Part of a small language model's weights: MLP 1728 SwiGLU, no biases in attention or MLP.
Each number is 500 + 40 x the weight over its row's rms, rounded and kept within 0 to 999. Layers, rows and columns count from 0. Numbers have three digits each. The size before them is the row's rms in percent of the matrix's.

# down: layer 2 MLP down (transposed), 1728x640, rms 0.0567, rows 1654-1708, columns 480-559
# gate: layer 2 MLP gate, 1728x640, rms 0.063, rows 1655-1708, columns 480-559
# up: layer 2 MLP up, 1728x640, rms 0.0636, rows 1655-1708, columns 480-559
down1654 099:523578466445586481434515510516442503500516436476497516535508422475472550535465582524399471511493511598518462482557451494525443544537481504482474464491441499514495523477512478560492538420416572517544485557484460467500494546540490538471480496
gate1655 099:542548544558505501470535437463442530512492493465442499484524628436466533508485569455477511557522524499412545508480557483449492547476515460462478506536482525498512530461514445512443482506468512516484490476501540538515467541487500440496540525
up1655 098:552490517557430503562487480421486513506500512463472521485488557497453503528512530463467477479584492513448446522517527528450453522484543493451511437566487539489544526499461500500504528475518505492508468471572453472494450475521491464495528534
down1655 098:445500532559500520519505515418460517457509541531513460471465550499502514380547501511522514485557491504466450514538516544500506509456529587519487497499474571506440544599496524447518424470485506475454465486482510503446571500453531473471509536
gate1656 101:609488494463460498509507488498502497533463524527563525455555491483517518483561532512526527483432444513502441545457539483525487453562450537493455573445518489494483465479511526550523508495460493529514495511524570541431542554458505476553547542
up1656 105:561546470528537508499497497546485486479365517542528461507447561543515542437519534580513463516455527508519490495523537432519464516483456519532506535469547483454506457503530545529558438476414534535486454519507561502439476508449480554463440526
down1656 100:556502520517587583508522552547494482535423537512496486479484532541510504484490498495573479496486499507506524512505552461484541537576455487498468526468542410468485512535519466480542425496486522538493459579512512488448516539500411455498418507
gate1657 086:531453487529509514470528469524400556505598482486522553466479550476530516573586507540499463472510520495580494550508503560526438485502468525504487471538493492465447488485515528442475526494592470554563506512470478511531561495477505509403509497
up1657 084:535522518451466489466474466520500475435457547494488500493449429501604475492470463415507505573483485431430472434530476504476524498557453525516493504504511546464506412463427491543443486498438537490463494502554555527510506469511609504513506492
down1657 092:472540468416485473518571499508501482443434515462497462538462470542512511461450480375498520498488478480466498486545459440400512527511463508472485552482426492497491439519502492480497430565514496484507546515505466475524496493568497484540482531
gate1658 104:556492519525568499414471434538544510454425556541442496501502474485486532519540531476539498472490426511568531449505422525437549532489460454485514442483450449548531353497527563497426501454557484575479532475542456440555483497541497429506544502
up1658 101:471484497568480466483482533534494506458452563531487434529461501492514464434539514492469576465518485491495544508485487495516505452477500522520473481487422562547458504506527531442507526437459497520597542517466570461547452568433518504504458494
down1658 102:482506486593461498524496537511460443486403490559484529452491468495515521459554478537466514471470496447500517526526460532517469474525437528566455505453492481550485446481463470474445515519450457570594541554529455494507491529496480525503512474
gate1659 100:532558510500504512386592540567515566491458462442487539476557518550535505529509501510478498535445429491460561509522562487536465547488452502553484487501484546478514498475534469520523543523525557536550490480521499502526567529448542488395466521
up1659 099:457535405482463552574410496434510442465578505521488460518467454500489514507552497520448578472596557523535451411467493492490493440537510476422523580539539496474479456496546540464476517466447474511502540489485528531569489459538431563565525507
down1659 096:476546475541513480510515517562481508511534495508531511558413517490454517481435460491511528519483494494479429426477517485477513463541528506493556512525477459536407557502553592435549462457484509551505574439460582469459458468570495555476453484
gate1660 098:542442418503487511489528448555496539511484579515477427519539500481440564485463476481477468611590584496481556507544408482498513510513555518498493584442429586515538557460429503458425473527452468569534525474521518464491403508518512558529493527
up1660 101:590433411564521513465443489503503543483479590500492445500489491494435497510530465526520495522487557476513519519540423513522443511471547586497479501485422515505651503465494530443486513482401449550448517506536517496484455516463448597479461487
down1660 098:548413536552462520498491468507469553507457513534469450505500487453467495578506498570448472514511561441510417534499400440519503483490462527447489498487437547474511558409404515439441503398424459471452492505512516528515420519479497494586494444
gate1661 096:459505536477578538479519537481417461560564491507509586484571514561423456513497545559472472523533486466506504566545613484549462532469475612515501460453521463492439509495487515422548506544512521536530495504471533487536553501502486518517506463
up1661 098:569534524448517513479505399593502481466502539413488480471470494471485524509492520559553405524477493500519502520457587469525524439463524490524544449498510529529492471511501573505557462518443509532472582482558521508481558520469510460557512542
down1661 098:565514528434557537475528465509548531408475453521509529474477468532518522533520536448566431598544469514509568518504604507520512494514559482458576498521549497505550486520443505459513532519491495485554557472445507431493545486498524444493547508
gate1662 093:500437573525490564520560426493497462550508443520472489478486533483511445423478408461526437514495535521545478533514402529485533463502486503408508501499540452535479451468452480461514525474519477471459427593492539494518441458477453517532479449
up1662 091:571434545525470488426560503509456530471445518508462538492520482507415468443431464537461395673512498534531414451494480523514529489555513476506484560495586448423470538475480518492423512454476484454499498473512508513498555547477480481507523507
down1662 099:530472415488540556503370487479465558535544563562519501497509433523472427473508477511497508495529536470517550477511446548495470535500473514460480490544477523555538446506488473447522474481451471457473436555500532524517536483507477515550499595
gate1663 096:505479503571512535456497559503464553522451468561497389496495472504466474563398510535456520548517486512592523511525595465467519524517485477502472510534499464533442477487486457463449515524516446494458504502452507474485583559488542471495513587
up1663 093:550440481515500536505484492516525491528492474453486491407487467487462487452473542539499399476483487497516477511466547474521506461476562458532525540500509474474492529513435459522474522545529430538417538545472513416445471546513570521526502545
down1663 101:476487470519492581485544459529465551524505483479567480502518501493489491440511525506491440485528554497485552475472563530521439497551566519568550444518518497428540501508525482490506547500560399414481502548586478411512503474541494477515505483
gate1664 095:491488490502503570520489504511510529500453605479527428481534493551436575555465459526509536521512557553488538360482453482525534463450486429431493530448525452501551528452488451515579483513485550466502469433490445498544530463464435571502439494
up1664 095:468510465494532575473537495519505468495508591505469448441475580514438523546527509528535484508544512522490570393492444490415510401413464474452474531494496523468476439503504504493527510540494515508484504449431452530486594472514522574465476498
down1664 097:548587543495475565475493521499547506466479526499523508475566525462480475571543524545571449473574569473460465476457464543533472435513501522497440543519480511525473490531491497516489469508508534454507558427460360493484501471473535502491473557
gate1665 104:497461443507500516517486470522519398487524531479586425570479512558492465457559528479468480454519493513496457499558560410569543466493495550461547532499574457528544493457471514509556583570475491517523444592449471511491513375521519485539462502
up1665 107:481507501474491511479490526521527594480490412530500487462475464450470525513421527561523578491436482504470502582467443547500473497518502552545451508476486542503525509445465466522508423467568473437507525445525492537517473580466540462502519513
down1665 097:541514473496477522469491468552480500488482513531472474515487487467450517485450486500479526470489519498457504537507457503412488554495572594555493481454480538484535492458465521509487449485522548466462534434524539444488587523428551540496446471
gate1666 094:464527445507532510447460508533535488517543482494491462465515549475463442448482454467458466541510522502488556526488468546534492531504370558496499500533499463479492491483491495369517469505614546503484535530520521498498484488472486509473512482
up1666 100:490515497552592418422478488520472532517511484549516455517523556553499482493491504444528533466482465516457518458430489567476503525483432533542480460482529513495524415570418502477436480545489526491492430550474524475432517488512547530437481518
down1666 095:471504454452477464564532511545497457426473497539451525531561457433549481513524515479500511469517529505517457588556464540466490492428497524497510451450461499491513556467563462511603492424518504425453471452436530530515440522465548518511478516
gate1667 113:562474531466484452450505481560488488575581464483503436526490499444489494482471469462570490483515482547496490519474441436528536472505497542490516474553470546607527479521496568443530572472543503444466516520531453548456466436448510515479492492
up1667 108:562489539448507509465500509560500545489539486520526427484471490496467506520453449405581473401480513560504544493508440501543534555520515563433545466576507465547546470509549608529495545538546509470476457538520440529528437493470459491461486496
down1667 100:565525637544447472532557555570500497514531571420564446518445564566484483529422449463430476541526524499446500584462506474500553438437489447461487498508432476522449526453566615493550549585476485417472520573526508500438493457510442514482512512
gate1668 096:543528447505509487492483470494500460510438542447487540533550535506510446491491576474492499507526464497460533493524559451488469579461490549462541532458493523499538537459498479420425490491389510568508606508521510532502487515496583471483535478
up1668 099:481531469543478465452485501509510506540439517524512547519592514476466517504544521466472469539520444530497505485548513488484516499482454525486563466489484573544582528449582448497458506510424556528589557457494410543517459528487514557429500474
down1668 097:472502533507476493491456475522542488539474521509540544542507455539453480504557515510412495477481540534494484496525512524481512474480449497439483471483547550464500561492500429451502418474441479520505570464474519440488448487484478528459487520
gate1669 102:499512440483456531541491503447511537535537497485513464531526549435510464485496393446508498525521513484456467506498428534518498500502431453454490512507483489492556563411442426539511520634443510435520535507521436478457541542567550508499473483
up1669 108:494479549482508487407532462496525502441441483522465511489493521566474552480496548527462550516546524522464516541561532507519493482580524451491491479498592508502445398507533493423392506546573432480488464474479577487517475514484451493538537534
down1669 097:459471518418604538490551498498483501580441463531474428490540493471482440518487474464519493506516486515467461514505582476566452537477420465514542491510527553452502415512466494521453556621530564499526519539443598530446479585499526469488505503
gate1670 097:539524524503522470506462549516506466531434527522497454412484447510498443528502527538550472478469401462479554531484516439499524519535502551561514497552492481513567482489456461522475551496541484474496539504549526521482501560576466462520551552
up1670 097:439518454523454505494541470487505529438483498475612519540543531488453564564429493442473579524548491466427396492521499531538482475521412484506513539474505476544453478457508467500481496500509459502509541519496511484532557483433460526535494489
down1670 103:522470512483486513446534536450483514585454529508555459466456494519609506541477430510532482422559462449511532526549529438536454489540452547584455503478498467469546476476489489513530512531417526508495453586552458452467440447522556470481455517
gate1671 098:566568522484438515474461587554451445494486540536530515532532473489487443561460496521565473471499477475509445485510534508486486500460508514473500453463474543489527446465555481551475470489465533539502493465601463466468507507535458535511439562
up1671 092:473436531473511435540519391473529557475557451471463448489513449490535519516539488492453477474498554469471542459445528476531484461478496477534492548468461439549556508509444442474543545440524569455451476523438470540561510512610509517511530524
down1671 096:434468425505495505518520457499458555499514443485466419493536512467496518541591496524412470522547506517522441550487454440515534553496410496485442523544452516479442531499508550546613540535565569489569495466480438565471499464440497440477448474
gate1672 095:469512485465472419476547485499524489508559486493483498497505501509526470486519531481505458482538526550517509495529447467490488464506530542447552522482468500482502475522550516552468597528491455563563499534562511512536474493454551474446435569
up1672 098:483427470550492593528495459498617477490476601439465502442520512480524565535504444394499461543483470474458460520471439505472507533487459492462501441390544527499507517459459480491509466480563528497406475547499508553452441503574486536584467544
down1672 102:511528496462509462563543477489556499532523509492478502554436395470470488425488565594465462478519546472521482506500519508572536524460498512398482468441517498491470477469489497519492440460490457502518476550497364431455471492494448546460505553
gate1673 105:555480510501446480540534536511504510530472480499497508482491491408564573507506484473559498535605528521559554490510499436459457487505517432494483453438531496508468537472527572526502540524536507579490450455501491527518428540463534560577506536
up1673 098:494557447524501585546505523499488495471492534438496535487522515569436502527513476507553539443509513416442482498485484529543473485466519519497560474623454454507521506509467547493473497498517509512449502536503556508449516502515488481456530489
down1673 100:485503523491503442463446478440476586468541473474513529533578544596452492463560518524484521426515532506470433480492520529479475479443414451457569515542475568524544482514502439463409502454470531504495533503470541502479534447564467495483495533
gate1674 094:578622466484440518513457435485555467477475555457527531536442518527490490467456536479538418556583495492450494523467430486466484515564518551521549551487511482498538539457535508528505521473570455557515555493434484575484497590518475499486507503
up1674 091:487548507433512477505554487454507499566520483493481589498517508513475521504448591524540492493420508528533509509542519469502469499485500506472460541492427502549487499505488528514494465466535534486527561528538478410509443478448499527475456469
down1674 098:476551513513510473559490486498492497591510514563450599513516477587429448535488509546443517474481460491480491465429512534502468424421589550500543509505456542496550492551513436550454429480523527489474447482474535546428530573537498489511483517
gate1675 097:506456516473485490426484453492506506504582510494476520515491499455530518521509532451496519530468513533469399648454473448490503516511491521466492579468523514447496459520556449413501520449497506479503554482493502570530528502520480469490529583
up1675 096:475490536548572595538417508497483527526452526519536522505507492489489520496470525506470535535490459472536529456439552520525536517493483458470492500489543530475549465481514468481483481490520570495484478417547496511517567519419486460481535457
down1675 101:543526513519437474386544478513558508504547501522507498470471508523580545602571512479524488486489434518443477516500452504502532508478480436515452467481535551353538461539502507490568509477425557434477491494661490447541482451490431548441518532
gate1676 097:559543484447475494458550570494538527479487465507507474443536501494465461462529492510519470459519487505495536501550476553486569402543469585484499492415492494568548486442526532553562536473527544489469468519439525523463474552476533545517429518
up1676 098:529536491485578487438468506532565470550443469507498465493514472493486442489531449418484527490430436502512495507477520457517485463499516464537515439506481506580555477476525500512553441462504505437509489458553482554396445494534512536439494526
down1676 098:543502515486478532465477527491542495561500556391420475439511476428472488489550483465455534469473494484488469474511552536421511533507483499543545504473488502426462520499556524514451462547591523528442496431544557579463523553470550447546453566
gate1677 099:464454452428447525477536427512499520539473462574489507490445410501528501570477537516487514474522470494486478565505441516516570472554526552438456469545510483492518553523472496490476534555601478583542477504464443522506543465520524473493485443
up1677 101:513431509550468512508589489481582533529467511484451560511519432519517498485536584477489479437553520546555478467537446472452520561498536502501502545544461527507506496503542543497432565488445490494516469525465459558461473492518533540533510497
down1677 101:560516506484528489467516480527528520550579528521518542535464435484532506501515539562474462450587511551501491501515484504481460557470491513460498465514485488395523470491523502488472501551510451486455490539452492565543500475403469526476517494
gate1678 100:492464461517502511580596517459497616567511559574527367529466511590561579515503573597515479518500472533428489489538546496492471479547480477521464468496488520534505521493572503441482582493513467569509458492559479467470505449487510490525579502
up1678 105:507483504482525540532573535463509509444526586516533493509414476557477563492464598557503505502489525538537533453503497424474507566514556502519377514468537499466500513457551503421454523482520548564547526533522486442508508495520472480496536481
down1678 100:448465454508473538541526542445459563559432468552475443475443567490532489506525544503522470480480539566441520481515508500566509496509492479506481536524498465495492485497533519535477515470511497494502551445498509530466455495478550481539502429
gate1679 110:547492504590572478512464482518520546561532520455505539539522605521504576488504492544519460466465522534537505535487484473514460474497522502526508498547562539474593499590442490526518497518544518510514520510535535508444435518488506508482461508
up1679 110:511557501467482518592488492508479515459493460573485528545467559420504489495524488513461576418513481492479440522561569538447455502479563454555468474489523510425540531463515522476506530526491508513439536496489475506449430487506484601500558556
down1679 105:530559572574513567500509516529510501434541550516466507556489525427502531517509499536438494462494501579525459512455490456497454489454545529539552482510494425522538494524465471540523513442539513545531500536541435553462511442551497543463450541
gate1680 095:477530496502559502511472539435506534472484531525479503527465510475448548489529513534456486463445493505568500515475546515474538404456531455497471524531494511484481489515451524508507431463513495503457476468489553504439552472461585557457482517
up1680 099:530578520532452453470495493548446482534512457490493447544539499484570450547540489537495512541512498463452475532507500397519479548551472537461500473456486518414533538476493504526471495536458532490508441492526462443534422504545417394523497444
down1680 102:493473495472451542484472511580487508541479454496519518449513519494513440487529458475480463532503505490448456517566566534513488475503444514438468495482534492457445535486433483495494562491467496486501472461489518459577496486446489442460463442
gate1681 094:478481442542537564513517534507533477506512583578482452503529532510534460575482539542511463460467409504405500495392516510467535411458506472510486490521513515460452577436532547544465412477504376528410414524618432523429488530483527492506596406
up1681 100:431495515523491483453521427547521507494495452507522469509481524485427447489524502504478449474547588518503554557605512527464465516580611459517499532513508531490543499561508469496616504554474512450553509555489526533518458559467472460584487429
down1681 105:532591501419510486446425558508465456512482517470431485438549513454522520465538425497487500499539541493488446488449453501459562463483509496496488456478485488502544495479435471460476534456516485422545472485460527525537523532459551627520417467
gate1682 102:471470484496504490517450447554469499527510466530514482502516507535534491447434530470521518504502494431558486514527493468468606557484579439465439508492517566451520506520462479540483491519499474450497530523515490496533520445538565542454552515
up1682 101:531522447534474486492457539556515515494517462475468430472570562545478473503454529552494506494485571424524528599499469464483496503564544408509489493476539537516548474514487453481506457564484494580456483533536538485513572511550502609534450517
down1682 099:391591452554553525538461576557522500481542564440482464507581553489505502556520502540486520463485539435565531465476544516469564547539522491509580559492519505521413517543569537521545469570537510499428420566512514495489539540513405522525462508
gate1683 094:452435457483526458540512490514460522436503543493590520489445481569535528513499439562539508445514482430518482489483507448498428457487598520530511480536490506516541498516579476486583512591493479522530559618540558468499517497486437472459491497
up1683 091:498400496463592430512500516451497597481453556472559483539485459462503543474492475429527525550498502417521478538513487463495541506490533538523481459490462446494482559529592503410542482518564444515524457571467444503510485472472454461511509490
down1683 094:476440477523638466462568493540501518496428518509532503595498415505477481490538464457591437478535468457531533550496421446515453505478449498521504464568483500495475541498478459514516533511521443520485567477542508507443494493494451481477464441
gate1684 099:453464504503503494413467466503443535475520527522522480532475488534507484514454582461506493494583474468467465481488478483510490493451447524492529425477468512471424476545520489454510468512481459454573506484522555497413416527564518408439479513
up1684 099:554514517431419557436519475536479532437545497502477467519570453476464482518545503467538578489520485518490498520512449483465446516437496453471463456480519541525585533516541492516502513422517496566518524538485495502529487571579496478532484499
down1684 105:468469501456513470508532516484532502523477491472485458443517539456461502551483438478443603479523542448535528478557515539506529495511458506408490392537488552453514545512451461488479500522535524493578497510402523442491516442522543467532427494
gate1685 105:452467484540464514555471493486447537438561538545505525518558519569503536482449520492495463515554393520475496472436518507505482471523475519477405443545379544534522461522525559528449467463532532517461478549461559449549427427518496508511416500
up1685 095:436501454506516521561536511533493479474550479470457499480527519519489510561465519462535433508515467547513517495444480576516505513534425501515430428565427546539484503539513546518465459469535533525425489511472522520563483457519542506497477487
down1685 095:527469536459548494503505480529545488461536459417535571422483525468552488513469426457465580518451494494503508574507496557422533500440444466505568505454515510477475569514514482545502526483495529483445533477511509481442546437495520512461491489
gate1686 093:540461531517432471471499475468527473542461438507493509564460536506442492443622529491475470549522473440503507467518491524514505486529457508574486506477521581558482493504559523542483519531504407546475514492583523559571470546489433463491483442
up1686 091:489544478552384510528530469517436546495493530552416453456435468568471565512453464532538517547454459546445511473502509436485482520491543558457472558532525532483538496486475471495492507482463456547548579435555480520483420540509455504430522444
down1686 095:523549450490371514478484497481479539542483499642480489535492579491481489444475543510540498455434522470509517450492507479496534501499430479528451524457501517485499605487538453581556482537541415465476461508576467472563521498480519493481419452
gate1687 097:480458453504558542483513529491467509402509442511485558542526561583536513542470513578479496460446534599462492494559504502487470501506598547445479483573489430598507513502563479493534543554495594468439534426497386513631540485485528482518488476
up1687 095:448518492494517510539537552476486532459497525517584504544601525541523469485549494453492480449510479566477493473470548407571496536480501523426522577568565487476545514465544460494514499494513607531483494424458473552533511513523502474500431512
down1687 104:496521476491552540535519444488513509513503491530516556537547506504492480608505499573486490552482506480463554468567456468532587589525453546457470504419516536547493576454539361550497556511474579470508509460508434510495477518462507595543499527
gate1688 101:462543491515439527499505416470503472488462510451441493534524607509442559478468452475478518555549556451443553483505499497562538459466504458501573521512463493459452446576515453480497483527480500548571509473435514476372476512482503554506489550
up1688 099:535473440471542510492487575524564549508521548566612489471480421447541444532561558535522491462487505541526455470497455470449502517528455538463462497509486522568519537459530549514487534519487528510432483454562439481618485508515499443495502448
down1688 101:517484463472534502484477556580472501498495521538565522467498448498507464487534504466466487496464441537549484436533543568426516492469501522558575487422501499510511508469486474495546494490497487507425434545490527549548507515508495382474495415
gate1689 109:510544423553536508503531486524464485464524457520491531496506540547472521511498498423492553466465493455505484531447479464503467485573513504464513526466478479456462523522594478492511473512517554588491545528498496520512525427491468504513471489
up1689 113:538534485495531469509530483487506451472465528519480465536458534559531408542548554547501493481470478510491509451520496414514515480529495510524436465405519555440407574545502484475453572471551532467543496540531487562500472443574442536520518526
down1689 102:505546452570533488547445508524576529424476519454469539511459557546483490517495474470477535499504556472521485530524532515467510432560570509525470526534438423463534486645532500524518570480447534506525538457551483550450394457506517449509518438
gate1690 092:545483482470555511464515482476500506460497479614577504507524493540507492481518455512515530579515469492551561503519472521461547489567501431480468471508481488532421434474472511490469542482492567493508510528546469462489573479549542475490587492
up1690 098:580601513508493554509507541481519545505482442547513596539465553529540456551544508513561561504516470452544552570569432515520534533447600472476489483548466513468521485482486529462418599491491553462513511498543452453527539558486508484436542438
down1690 104:513462550456506461528531493482465488543523492457470484560456437523501477492497493479484473499493518542493507473455571461556469452515447476545500470528480526463475511505554418510506456486530536549516559436500556469490510447445478463487437483
gate1691 099:547544530457511523473478559545525532524529461506493453454561550508567527553489501515459517545490453442483521389580557533516584522504536499502452510474511506469434492489477498529514516433517459489466523514607540493536565634546517458483489466
up1691 094:486394513549451530501427529545552474453512433497453537492509568550549527447484567525549570527505441519475489491590465446499549515479509484487494522516489527465548462525546540535465584487486447474390508523521502449497572559534554424454476500
down1691 099:455505506530488535445467426492545509524512474528501569471539561454511484468526537527487458422486467435498455486536586497522516519450502519476528496445506520488557454519514481491486529474444519544503406502545540402493543490545540484520543445
gate1692 101:460463564460443536513509517534460504530515474519470499504471415500463486466494539484468528481456480505534515581554507525496476462494488539473582513488494476499534564557515525501504462628491517479499451516544485558481489512454561533492497509
up1692 103:500428507489465528560527535480458502481552496508470560544499485483552434489536507417560537505454563444549484495437446513549505466593517462519558445481465549549484460514460510530477479512481496510534463533436541510473523477465501502500552536
down1692 104:487533489483520507532480526610495442574469486560501487544561512527587427515498505523545491449478561483544470511394507474478569494575547506535505502510519536563469455544534480540480513482474490540460446464479499471539572483471478496480583545
gate1693 100:502495494537454508513574471487467484523491524433534454405472539525526491437605533533494516466510445523403496594488446463390489552533543517536475483557474438510504536425486554404547535477452451515470508500474475496511492618487497484511482458
up1693 112:481515478565492472546541502462487494506532497469513446439470483539564478423540498481501465480545410493544458512512549552424564517554466485530538468522455465564478509468477555485498478492495424590511481482428526483515521555506506485472511481
down1693 107:505523469577457504513537518457569487460454473457539521437525586504513572461530506430493476491539393422547496551486466566488499521527461487476520473517480505503472517534506548539554557444503499568529535518470535487579523518494524520474571484
gate1694 102:553520515465489402486503525526522493546542506509559508506481533500546474510574511478513531456551466517521475514571539478568452545537468556503521535499492496486498476437549494503489504450447505540477514546504412546544525526477520503449503515
up1694 098:447446498496510565563516563512478555471452484522442539487583459490469520513498485504443493502529531466517483521443463541510603527500525433478544492501514477544566514547433553483454467559504455438512490442461491488449490512559502495543484493
down1694 096:452440551520483484504461579550491537480525444532480560493496521535567516498480588495470462495542540539468515537531506543483442536444591429458447529498551498551509490526508609522481480538468522431450443496461476517446518504509523557603406463
gate1695 095:497454452449554522442518490537546526546432510530483473533499488515504561462461461450500558480444488489518599526497489514542497489509468501504539534590499503531487481451458527454462488487481459483477555517488452490461443475586554511571458520
up1695 097:462520477547490519492524495516533530501474533557476454568495472509515602448435555494513495386553502474465513497438502500476424486512490493470499484541527491505494497485439496537497503441465474552479462497513417507516505522532545473465545523
down1695 096:464480543451657556500520543551543472556522514485505493558556459494510512514463501501480485441440547483496449495518487518442433471562503528451508434516520476539490459474476513476480434537445487565476466533543473421467508533482544450509503516
gate1696 103:486476515484448484476499492476437482499465560559519494587513526492587500529505542566540548540536453497493505530510466508450542465540476496560504458559426458458511460534458564423503455543475496433462455541466531436521564502527520469484473451
up1696 104:487472564455508508498465459547456466522425402500543493549540441458481500564544465436473482518480458517450494556526586519585493462498466555468551440473524493487582455479517507513496479541574475522470460478481526534495401423582516538477512465
down1696 104:542518457487560487500559444541498485515497434426513516507505511519494463511562448524528475482492504470465545492476476447499527486483453567503462494514499484539514478429461537455511502411468518488508468533496570534572415455566565550476508494
gate1697 106:531450575463446482471506544515523513539490627476546473537464537475509575545483559512493467537590500500479486402522438511529577473482513481551524533513508537495616490529520551543490505527559522430526589509509438529461480500492509507590489465
up1697 101:469437586460453468501487486454489503563514557432542472538492570530472581534451579503449477503552423422466507461523446520527530416466447515530552496506490553535546515553488542512490483489518468438525527542452432531473508522499532552575451485
down1697 094:547450529463443452498513432488516473504592508479481563499523475544490542551472497484468454547518469489535528471537450474528519480478543513481549583536485470436502523540457547489480534545457550536509502543505482463508468543536603524542531486
gate1698 101:522487539534464436491484484496485459572509525559574473521509441430518479492480448511471540493480507561465515517534501499500471544539536496497495554492500454527472475494452441510490497567432544529507504470512492493443453496498427470540536516
up1698 102:531514493441555530488522514541475574430454436497448530467498483541452448463491532545554415522516571462557465502479510440477543458481511501439518466472502588478589522479500549483533448465532483517510466539514532471504528486490491521429521532
down1698 096:501519415428516546444498526481491579522522497513406496478522547517548461455560594523507469467462489525558456447552495523490478500453505521488503500470400469477553503467564467423544449497535404452470446494480465447519515532561529519490561481
gate1699 093:511465452546492536531455597510520506475487485495478467513495483544500505548465466508455467509481472517427491574479557486556507539533580464596515485483469483454539447555533399505488521490489497593491496496504494459466500519537595518470493494
up1699 097:492532508490461525502469506463528508494535635498596466443482514458522514507574531570402435487484474532474511534507462543566497543571486570454487493490529507490425573488512424440532470504544528476580531465526574513475491449419539578521458486
down1699 104:540527543484542554545524484514472423470438541487441439475552488549488430485487492467549499501521497494509512483483471501501493529537439423506519470509527539582508558418507497488473422550474416484446450457531589472501481571469520587551489465
gate1700 097:477494442437487464479494543544490434551506476547472397470460425480423531499473547490453531470546543505488535522444513530480455524539493618423561558490396438508499520489513583511604445436599490462476518494505506528389498507534467534420488531
up1700 097:434514408510495488439544532501486426550482525500467480465495493498510453504487516508453519552461475569486538492514443497489549499457552443480448527483462518456490507475519485449505531465490541468541494518563509510386536520458487553508511465
down1700 102:539485497487542538448544514468497478509474559482453483542530449498508469489536515527508527515477471435484518489486530562546585521455504497431499507482534551442515502484546485457498522468536521560536430484510519531446488504528454485581529469
gate1701 106:513508515480422484487520509500508485434478516466485484499491506515543451513553460477537483483488477476504482527539480495494513507491534510548457497434530519585543491547476523507446529543511480581465532504510488463497571494501484484554595419
up1701 105:520525486561564439442486525498452519532618490515465519518503511508504498442535450540457521494563507523499483461484500450503545563463459505471503551520571396465445561387457446481482541482512474525512512490483559539459452507466499525530481570
down1701 098:526624477496570568455518496535525526543521477497459561509577521460519558464510546533517505450532535470532482518545510489507524522461509496455521457497531430472466491573503505503540410432541492551574468467565520529517443484520477492521479543
gate1702 101:482537464544534472463488496529499501473561533422502479569533441534572440524531546405442553465459491526469518462440569494477465499552501542486574493470406526410478536553576430447484544581525480495502528565471484461527526529486531511480477536
up1702 098:513510508469464458438490492529444532516528601433511544534508477448615442547546572419418557465509506581539532546433548441547458487544498541518562438459420562447478573523508539493517549631553480505512525475512476548500483546521520456488500526
down1702 100:474412472436442460552526415496509528467507530480430476519560549574527475489541550473515567530504548509466479520394519449482485480476525526530494551491425477528501455509478445502552532568513542484501544519466439509448422535472525535515532556
gate1703 095:389512452472489569492481494468456542512477545472527577486469479432553536501417482475502491527565401461521494501448483472432499596474469508502520473450508529411506465525459498510490457513516517527541537552549515493513514440520470459486478479
up1703 098:420577485433477582474485502506497561485449547545507562499507561497444499538461421486425515457510459442507523482495538554497522591506496533484477467413509467431505489499474575496473436542514505513486504565527540453539537546498480433518511500
down1703 100:422506574431448552469469519517513515512478528528486529513540508569535495538555487500495521522493512426477513528442462462491447528559477532549510423409565485424486471517504529510555483508473464527469558506501562508493546544442485473553547533
gate1704 108:549470474545513540502497497500562455485499534471464526507531498575498510499453508530495558581490407540485512500455486451473485520540484550532457483445489528570473501498573444527520504530503492537547503531564532549447515426496510507551516477
up1704 105:512586456494480434513507512504424473528473503549495441499414476490508454523533450519512504527463548495535535428585498540519509418465480525446468520536424555464534543532486542536522472505447528504501497438523513443510547456540500484455497535
down1704 101:648593529465527467555469438478489465402443482507539470415431511484499509451520512453460520537505529485445519408485511496531531482491562497542474429482441488524543513466538472494547474553488582584475511548537456536486515416528499463482477529
gate1705 084:543492474467488490440495529516495478537538519468492549465447423551587542490567512533548550438534512481502457488451508495504520552490475519461521474468499477501559553484524536508577463558526442531474488525421476460504586627516484461528483478
up1705 087:493559561505539614469529437434477474435476477537454515491520586513484476532511483564473475591495496505444612505492577529454517440475456543511529478532497553468478488537501501474466551436568489534517516410471489589516518505573488455482519508
down1705 094:492543509496445520492465437471566460461460552443443568461484541523458590550463439496501433491516499496502531488527546588491495450432485563489484526475491504404503513581535453558438506448522491494497549462480465578477497529559507475454538525
gate1706 114:441462502492608520494468440477442498511548417467472480547451491533544561508515486453518477513459500423507578537461530508449506550453462497542529451483567490584496458499521481545492543523507550543541497500582529545499594503497440440481486552
up1706 105:555389429562506470479495543530475523519520506453513474544516494578463482520475488534455507488466471440522505514451467507460425482484518492572510478567531471431486451513480562500479472510499424517519478555552504559469549497500522555520462501
down1706 110:505512433480550505453444429476443535513488417493516505544471462488571491516454485470509477490485502527460537501455483509546529517518552489512540425497435571612427482525511528526494498442590456532481446462461507512493527494439475493510516557
gate1707 099:472439528528480462540422536447442500464459448434508447481567494528436552495510476478424549507512484438505465437514421520513526577481557565486458403542500491543471477516555494594533440503580513531527491457497487493501506502507471510469533459
up1707 097:397443514494492579459528432489552474563517523482561516501497548492475471517464479472460507433424470514555472555520550478515459541553494494433512511478501496510504537507556525494530467557441466513505554501480494504558506489521513476567468548
down1707 098:522465478514482591480534505519535458485519477457500430577504500543394495484478427473521572464525447469477452485492522466441530572546456557473584570513447513471450497504560474551495471555456485480436551523514519462563568444484506509514458481
gate1708 094:508533582444568531528485497512473519537498420546581493557493512485504469470519504432543555504418452509545419464551524439564531466485488480490471476497469439479572491497553506496524502558497563510464605523554458456500501468471479470453542500
up1708 093:510499485494395443507531455494512501531494577539412412579455422513529426510443446491492422519524508509471485546480472487588584522484492498464515465489471578569443491531531481503565503433490446511537505452524480541496455512518475549509476453
down1708 097:517572455498425498481481489461488567492508523630449460517478450566470448600429464532528479452431451421473512473506466504508532467495477445502612514513451582479480499483489538489435553496496536570518538500494520560544526519505507480495487419